config = dict(
    vocab_size=4018,
    norm_place='pre',
    rope_fraction=0.25,
    tie_word_embeddings=False,
    init_std_o=0.0,
    beta2=0.99,
    weight_decay=0.22,
    schedule='cos',
)
Each number is 500 + 40 x the weight over its row's rms, rounded and kept within 0 to 999. Layers, rows and columns count from 0. Numbers have three digits each. The size before them is the row's rms in percent of the matrix's.

# layer 13 attention key, 128x384, rms 0.045, rows 104-127, columns 0-63
101:448479415451563557471527532497503477519474470452558465516453519492462457440599545531534518478458526493546503493502497536508505490447484518578565519515473456581476539502506481459481475491462489
100:486535517477511512521501488494533563462541431450493598446510557553515563504511419536468473516591540522519513480460522465503496529454546596539514485508536445476470500427503457497441498461498470
100:471483495522495557474551492535488468509492439475556535460464370461495475489485439516470566505512478453510511525442391450452561469539490457523525497485498520505578480436520567487517510471604495
100:633480498478500524504534460506481497544499442516463514517499470526529481511478492547565538435522476494528541570397497540450532517501477494507524483530541523477569497433466438526517532538483510
100:474504454500520547555501466418533494369515553529461496451543452546431496539531501539456568441485469486439539521469543463470468563527522483505522462524478550563508509449469573417521507454476516
097:521583509529503445554466463478498519522489536552472529467512479539485436426539487493514434531461568535522488456471418506425493527511518527521565470442510545540525533462466457474500421514524492
094:438524513521419481442471377511498461538468523475468508485515572477505475481498513562512520538485547568525475481570539432516561452450479550529545447520546500513434509527510501494502497489568441
100:458392388490487488616510546542458437446493492566478472541517491525503557504436559504514477456512459479484493452503520395464480451480515477465437482535514513467486517550544490459520523476532490
101:503563460516447416507520509470475528472471462551538585487453511464519472432487501437569502453473539452537480548453544545520512517470450431538470514457468481511511576523459508581502446473472494
091:530436491552458440512498498536507531476524482443480526536529449496438446475416491577438527526532497489527466487528537533446537464521509527459450494553498530451481489515546532527523491509550510
101:507471510457439528480518499535497530454586490462540514528487529521550531485499499522520491479538542515511439508573474500527488427484491506430508533535510478452476493458500566422454471545521485
106:504491473537508530524553507489470470562537527483512511447487504432461466452459450538514502501522502570500504411436482467593481578454549572466574469512517503471433583520525429476484589496483568
101:511518456469536544525478492506451543485496499526503549575445486462501529505514430504542521486538537550458518601520511524426514498460532513429513454496460544532512460517532543481524488497475432
102:487504486468495433568462504566531514479518517507491459544481403487488556444524529485512513480494480550489540549481524535491450546461529494531552578499559471556544486509512556474515497487592526
107:474538456499495531462554521478497515541520498539501537452398464511510431530494524440521532582491492468433536552481436481489530527489538434536486548537559539464537479475490519584482505475486497
109:532511495548451383519507419530504525471604530584466513513491554468498570473477438466566485438521514541477512526442508531528522507512492534557530474533556468460538512527491456556527490497494517
098:454559516526509462484478496407475559479557496513481439540509523505536498580513464531508539600458418594466459414527494510487456459579457538515511580464443436449466504508562524459518504532468451
095:537570419531467521448504545358440397501544537484426548532513541547457437451483519483562507466472488531412518499495471428537536547525527504574486523565527467526463473477499512509526554486446455
103:495414543433516471493486534511556478517473471519442437425495572496553547471517472493515512535467522497516558512495495465492522510520529467504545503492481546514511503423515505588505460560441517
085:537536544541496530508442562497466440482532536571512447573501517502533542483476467458561450560466510531458491491457472483495523475470433500522562512536449451505488509575504526446501438460466501
099:548571451519542527517486526460505467495487495529459510539458485563546529505501506501515451518490454545439513522490499474521514478565519493479513494516509521445537490536519481477508514499492437
101:492473513507508499507461514506542518521501421489505469499555449554469539532517526556469588499468434513475496515483500492474494519554467490531560462525463509474472458548505440481431469478527499
099:531538521496474454520510483514493482503453474510476508561503430549526537392561462500577540507533561587481398489515550441545519425520492518538476479465492509507551528532509531494465514600604462
103:500495502504486425504496535495537474534493531479516526487427531512525568481440462538544475556479465578431511505531448499538484470545478519510513456508500462513501452494468468415476524532468551
# layer 13 attention query, 384x384, rms 0.047, rows 105-127,233-255,361-383, columns 0-63
098:463529492490516526606517543469564515430516498428467480453488509531502531519412463523485477484499544558555483586544518482480532532563475542572463511519429469462507486413537521564524441507458441
112:472505511489438504517512484489441467468514524475546523486484387504455453429513444547483517507468502462485478506513497568506558484532539466481584549535535528551475458568521517494456553445533491
101:528455484543491515559472500402511538480454532537578515513515527596508482432461511480519564410462545548454551530513547525503473568498512509464520489534488512443574497553529465504515480482467508
099:542513461483519549535491540478514525535555501491505452481529545521480541479485474528533519545405564453528430558473453432515519522468519521551528557568502496560539472526445548515479536538496556
100:456516443497540496486536444514421476511512468507520463515517475425566514466492533480521478544560496532509444402491438467469512503512472479543457500558519464548448521547535475531482456504493516
095:477560414537555496525518575512502541501574538429496503447514486451448472534518450489422493537526509520548505445508473510422495503519463517434521548485434419463494549506474478544535503512504482
097:513524481466466459521514519517562489441576526514478586416444498502431459428498509410520530511549520522469505569448506458424547480487537466506480519489518460476561580477462533556428554452519524
106:518493556537513504457472529518556509530552540545559445446585512515523482533521587507575521479499467572479471505489439471488544511521460510508499470414514491513588529478515473508421464485467463
105:510490513536537505528480489487451570516514487445552491546533467459474538489554470541431490430486450530554528466523483533543492539483511557445520448484548531529512501546539474534501495545494497
109:518467488496510557469508542494531496489527446503495497548508451481540553525528495513535499502479459496531544442559425461562546474491526578557469447511472461518493575440481544533474532501502475
108:522524434530514509561539474461444491478534506462438551560448472520475536451500476556456473374500463450547477478576490527535497498529550521460505538533457478495493516508495535496533457517511542
108:503541520482504481486548476503454502448412475465441589533482473494454436547530515514450508500593504457507476417448492494533556460420453490495478477566534452492448484515535525504449564529562557
100:460521475601478478549524441476482520540505482479436445583549474553460469515524501480578513548416514470473519451503555495488518414507488509492460503505420482492494458537437510503442532495531482
106:526498542548432530505497483489474502477506578531489483525548504534505400459487523490473486482460525505439510472485474555463509520532534525417517456481511548486536483472524520522514444453483472
110:533506519525503464534463494486543425505471487547453565466458616512496464557504527514615525449532512560519540550464513481444557468514500572572497525467505448379508510444484493521449501457492537
097:524465517514523473447447492500453534513476483502472479516504506498519462535518549550494456541489479465458473491585557490479495474456468565478455473475439518480456418533528436467557434493567452
095:476475466501508512479462544493390541562537500474495506511550493502462463444521471477472538542480615485542457581624518510475443488511463529557513474518516503494414498491555504532583470442511506
108:523470476499477528472475504481610473465507517534520435436492540528468560569467504433539438545540443508451537509463464464451485448562535409527494535439450471459483497484434483510479474442597451
103:543529462544516499468571496485507530510501499573509477469543591546551562518480493495515558559477470450483490520436494563509452526522467518472535525491478507497489527400434489561447487514523474
104:515528557433426505511524525488542494545495530518481531495528480493492502469495542497573475505528541498491493520425507451447525472488515521528494546516494509522433516463482594482467529489519531
106:543449550582515488485486520559516535483502478570564505493543512468518483468596467537545569509455432519486496520407515572484499448518471493508543537467538514562481491468399490477531465474491458
097:569457557428494509482501406515461448485413546532501481468506532459507483486477508539476480536472536512560516514464496501506500497465425481509519533514605511512507489529573551431503501590419530
096:484459411525499461560525563504444456530582484468582518469500554501495528500428490433450465518407529514476522520534509541444443419507508550500499525489538497441518495501529501530522557456472496
096:454526489473517462478554558524516518497486436444555451467475509527520484395454496525493473508565469554541517523458473464498478488541480474492450530507498518528439502460607477509522537509480491
095:543417482435508485571474483490458514463495541511472499518523502495490475489500525484554540506428496462458499538548521514489485656543565528450573510496465507512494511462436432532504573477481492
096:490476545534463452501475615462525532509507455496501567426552494546431460534521574486519486554471530455478515371531459538599524454552526475407513537499455493423469468577482450441462477482492470
096:515455507472520498480518542515535530470551548455536525497475541516424542431502463477542472495497539459527488600624469445494491443539541517534537536476599582514562500474509503560523483530486454
094:586520458547557490439522512538510488557411469460534459538466552495529464484497514429512498442498455557507510534484544564500525486455503537458459532521518458494490445526486475490435527462425499
094:526465480465485500497560517500448479502494488468489488451479476531561488577509560491453550539514458564581490442517453484496509473483428487492496489481444514486495522539511545464498511506526517
102:527435490444524583449511518464516570509512506449554530448462489526490508542484488488429425468491445463544546474492528530511523480501514514501533504463562578547483484412498452519533536496455499
094:449495510545562500542533529536456443567545555490579454547505511499473501454459493506522499500527465546424546578545540510492473579457534504521456566494485483483573453521560476474479481521422534
095:581510485515528477432491526496455461522527496486527454406471500524504554530465416469515427385491504531445508456505481474475472535475522533504500550469526534473496456488509482445489447542482529
090:575528490510557505491486551493456582471474444528539468495512475554483607477497514454466438439471495524496632520484486480478452502442446464529448488549490572484539529425517505500543559377446490
099:457504484524495541474422499485491511518521495500457463469458434485410474521512572472428570552504440488514449561469486526460477587613470462486460474538458542566480464514568524450463547455583506
095:490531493542540469547547432480524543483456436534500498460516563531493588530491529515502547496593515514537561513489537474521483416521405494552513480606542447457517473490454550520500494467438542
102:489552494537511490546591467453417557388455445503432475513576517491460467521467512474476510486478541461492541449466446441494429517519432552528493516536429569436524531386499517513502515457476502
092:456556500505446426538478525526475519480495563509499476559602498563508529471461503555510564451434496545462456456530475537514485530564531547498507519534464449493574513482443514474560504530469496
107:523558497457502570494496513477482534504551521450444457508513399521500462518516490503465499493494491518555583494486547456482484446449420474547431518560516495520466498569490527498500496464509551
101:518467522440469527531519442516523485484430519552519543474519455498547490481506458499454494486502527457471492485509542440491498529449545428542504408581479485551447488610533492568555505469608513
094:507477538478489503490491512536534505496522514469527509530606451395481461496481533513469530498532464426457438440523506517478511472470478415513508490479480541563520657480493444525598457506477467
096:537499488510528612515487453525423587461488573489515513495447525489472554565503517449535419541533522487511463538562486545489498449475499501483464446578524530423560495486490507439428478444547525
086:490502483526423515541605480541469429472549545541493552490476475541544475484467525523506467570551487475527457449481473468553517561465519464533450539465550501449466564446481513525473464409459440
099:470532600485468521466525473501528482471520567507444508546470518430466537492486546561583483575493570451456522546522469470451472496466511496495534433523512479502562492478534530517541529439472461
097:549466547559540505460491503475500441465505519543459390471413500426548509536433445456497432447488503506528501510538505474564470496467587503480527506502535556468496502444522491446499575433493505
101:501479502459533500476471403503521600516421532493535496478481452530518435533543481564504493500425446497417501476505479491461466536495523507492522462542602506540497542577491532547549476552545496
100:476468589464479537571560523488525454502567515522465478532488469534486512506475552448477463452469479487612522492460530470445451534373455559458489563458583504553547479546513461580519525465441474
102:533486504497528473492480427486486495506487450468475536468492544539487514536469571522459460622524394523507546473492438484469573462471477463445467482455541502493478427491554513574475563455508484
092:498482476501566438595493465576523556511475473537490534521509481494491494496559538422504532527481427495510486418420463425454476496501523539538519452457555544414485488502505482435518445472496544
102:478498479533486489508499499539531546507505529504424427495523513507545466471461525493555490541539522478427503498477499447426510477558439490426496457593501515497496556537424527548490470545493521
104:467559535481542566510468422452472507460430481483508478512515501519550511553477458524496507560518542543469474506496434441480499431527505541553507536515475467488484560465475508465503495504486510
100:524515468512561480486436453565437497529538489488538443403441460505446524482500565434536534542495528584459534426446482438491550497505528549524465463447485514445452438530493480504545432453546441
095:480462414544590418554522554480474420499465537440534516508476518474561504399442591428519558502502490505507578479514487514536419490498470522524475551575514519594473466483510488479503525453503478
101:540504539453535486470515507431481477481484538493495518491495573553478514534562517532488426465466501509513493561496453479507451501486477541572504473516483524510443484489483463459479550565469516
101:450501473437514483502495515547429482520544629568491524513472465547537458446508494517505591534541529508484526513577439478496548487473519534519497483525472427513541537569497503512472564450537486
090:509508491510536491476467475473466395413504543535492465531486517506616580495500466526597473503453482539450508536490506447497541404400391530492493506567445535550516487499536508429514457554432586
103:579495530493553433486486411452533509494513440520395567449525554506441496463506550519494455442562471501504492441446449532501556531480421493506510441513607590476491521467484516504602564476493506
100:515575514468546516435489476543527540452491496604470511464434586501427507483581476544469473520529509454530492452500537476507470549477433423486440493432501517606518463474463504442517480537530489
097:547495518506437490473535475484574490588444424459533516481422515534533493444473491494520491530542512489487428422498429440583485497483513499516518512475501484474533530492523508512476546481568471
101:527490502514540486513537506486391533523460463596511453490498508543499552523520529482436484559448493514452507457500498427530525468567412445493554501483496520466512489450505556467457497537449585
111:583498470534484421568467589581465545514491490561504564477508414546516516508467451463441472515477494500531541530584470429461565542461574513498548562522471416405526493487532513500440571435519493
100:456501448404558482532527495557492432509456534449490474569464486454493469489527600508526513489554474503518486482568491400456475473483436455524488529546515456513505494526571517507450504490496528
100:494437479574469474461470532509580478509454467406485509523565483509510523495481462528427510442512514445545507487524526530573500539550536544510498445504551556557481501544564472512585466496472523
101:521485482477518439524502633508521574536444490490575538544465511486504509571496455511463574447408590474456560554513482451497467504489512499574432488434449482604470501500493460490454440491477407
098:508513567514531487551447456505533511483463520587477448436587571523498402515477433414516503572504546504538542433503550486451516476572480527533510492476517515541461543437468441505454535487495486
089:489506481468476504554581547491488472515483487534500573478517498474495492481521497506501507464479523478456478535394501518559432517458474482454545494506538519560518486478541560511472537527444481
099:475532447464478413540518474537508510559550471457464553575489484471472473498457560499487525508487533481518474415496473482511519603483513500562499464516514463487497505532547585497493514509513558
096:486505608508471558468460474462518456487462520481557444495494531494506481513425459489508465461491480503480441508481465526524452502585467515508499533522512560505465501544519513569577456514498471
102:410489452521509467500478464509504480592573556403424427530492469487443513530470502515481442474565449465482487442551440461474523544479461516493490487523453497521422507518507512531501422499519508
101:531510478468492574502535520469549474471496515498497528499516578476497540438534509555512480421480463531474489408445451552546536503420478514436489501518561515562515477565488481468498516480457482
# layer 13 attention value, 128x384, rms 0.0407, rows 0-1, columns 0-63
104:484470494531515505455509546501444560499461530497473488507519476512501550482537459567451572476444499476494605486510548499542402495501396572539509452471515516517535508608547562504516415545565539
102:504512567482500506447504559498450519503539502479533477499566485466513479529539508498497577453487480480450413490461524512503468548410430486521497481511489522545471586531485443465599507572498471
# layer 13 attention output (transposed), 384x384, rms 0.0359, rows 0-1,128-129,256, columns 0-63
092:474512493551543488496528452491522487488547544492560486471496479533505552485495489549454478583472422557463503523502492433578473499491503514468455493477544485502565436498466576471471501487518487
102:540489490454502463506525510455543530466531498476472483478459529519494490575543447474495460524441559470485481520448489528474523426548471534496519485566534528489471516469476622533493507471422493
092:519457539548496487461537496494459487444532563430453475528473449467464500504548528533533579412485483511541548516479520491536482497520480496489460520498504474531577480505505545446485484592540491
103:496444558510491582494552494504521508504426478517516490537524456487452447502507467500515495469480452521461515422485499485498532521458530474517497499432541536564507440501496441552542455498478474
121:537507512535574557427475458544411448561546595480460475574491485533413433464503523541488529478400474474517505526559484530526500474496491526537486553546452496493445480547491515487507541496481478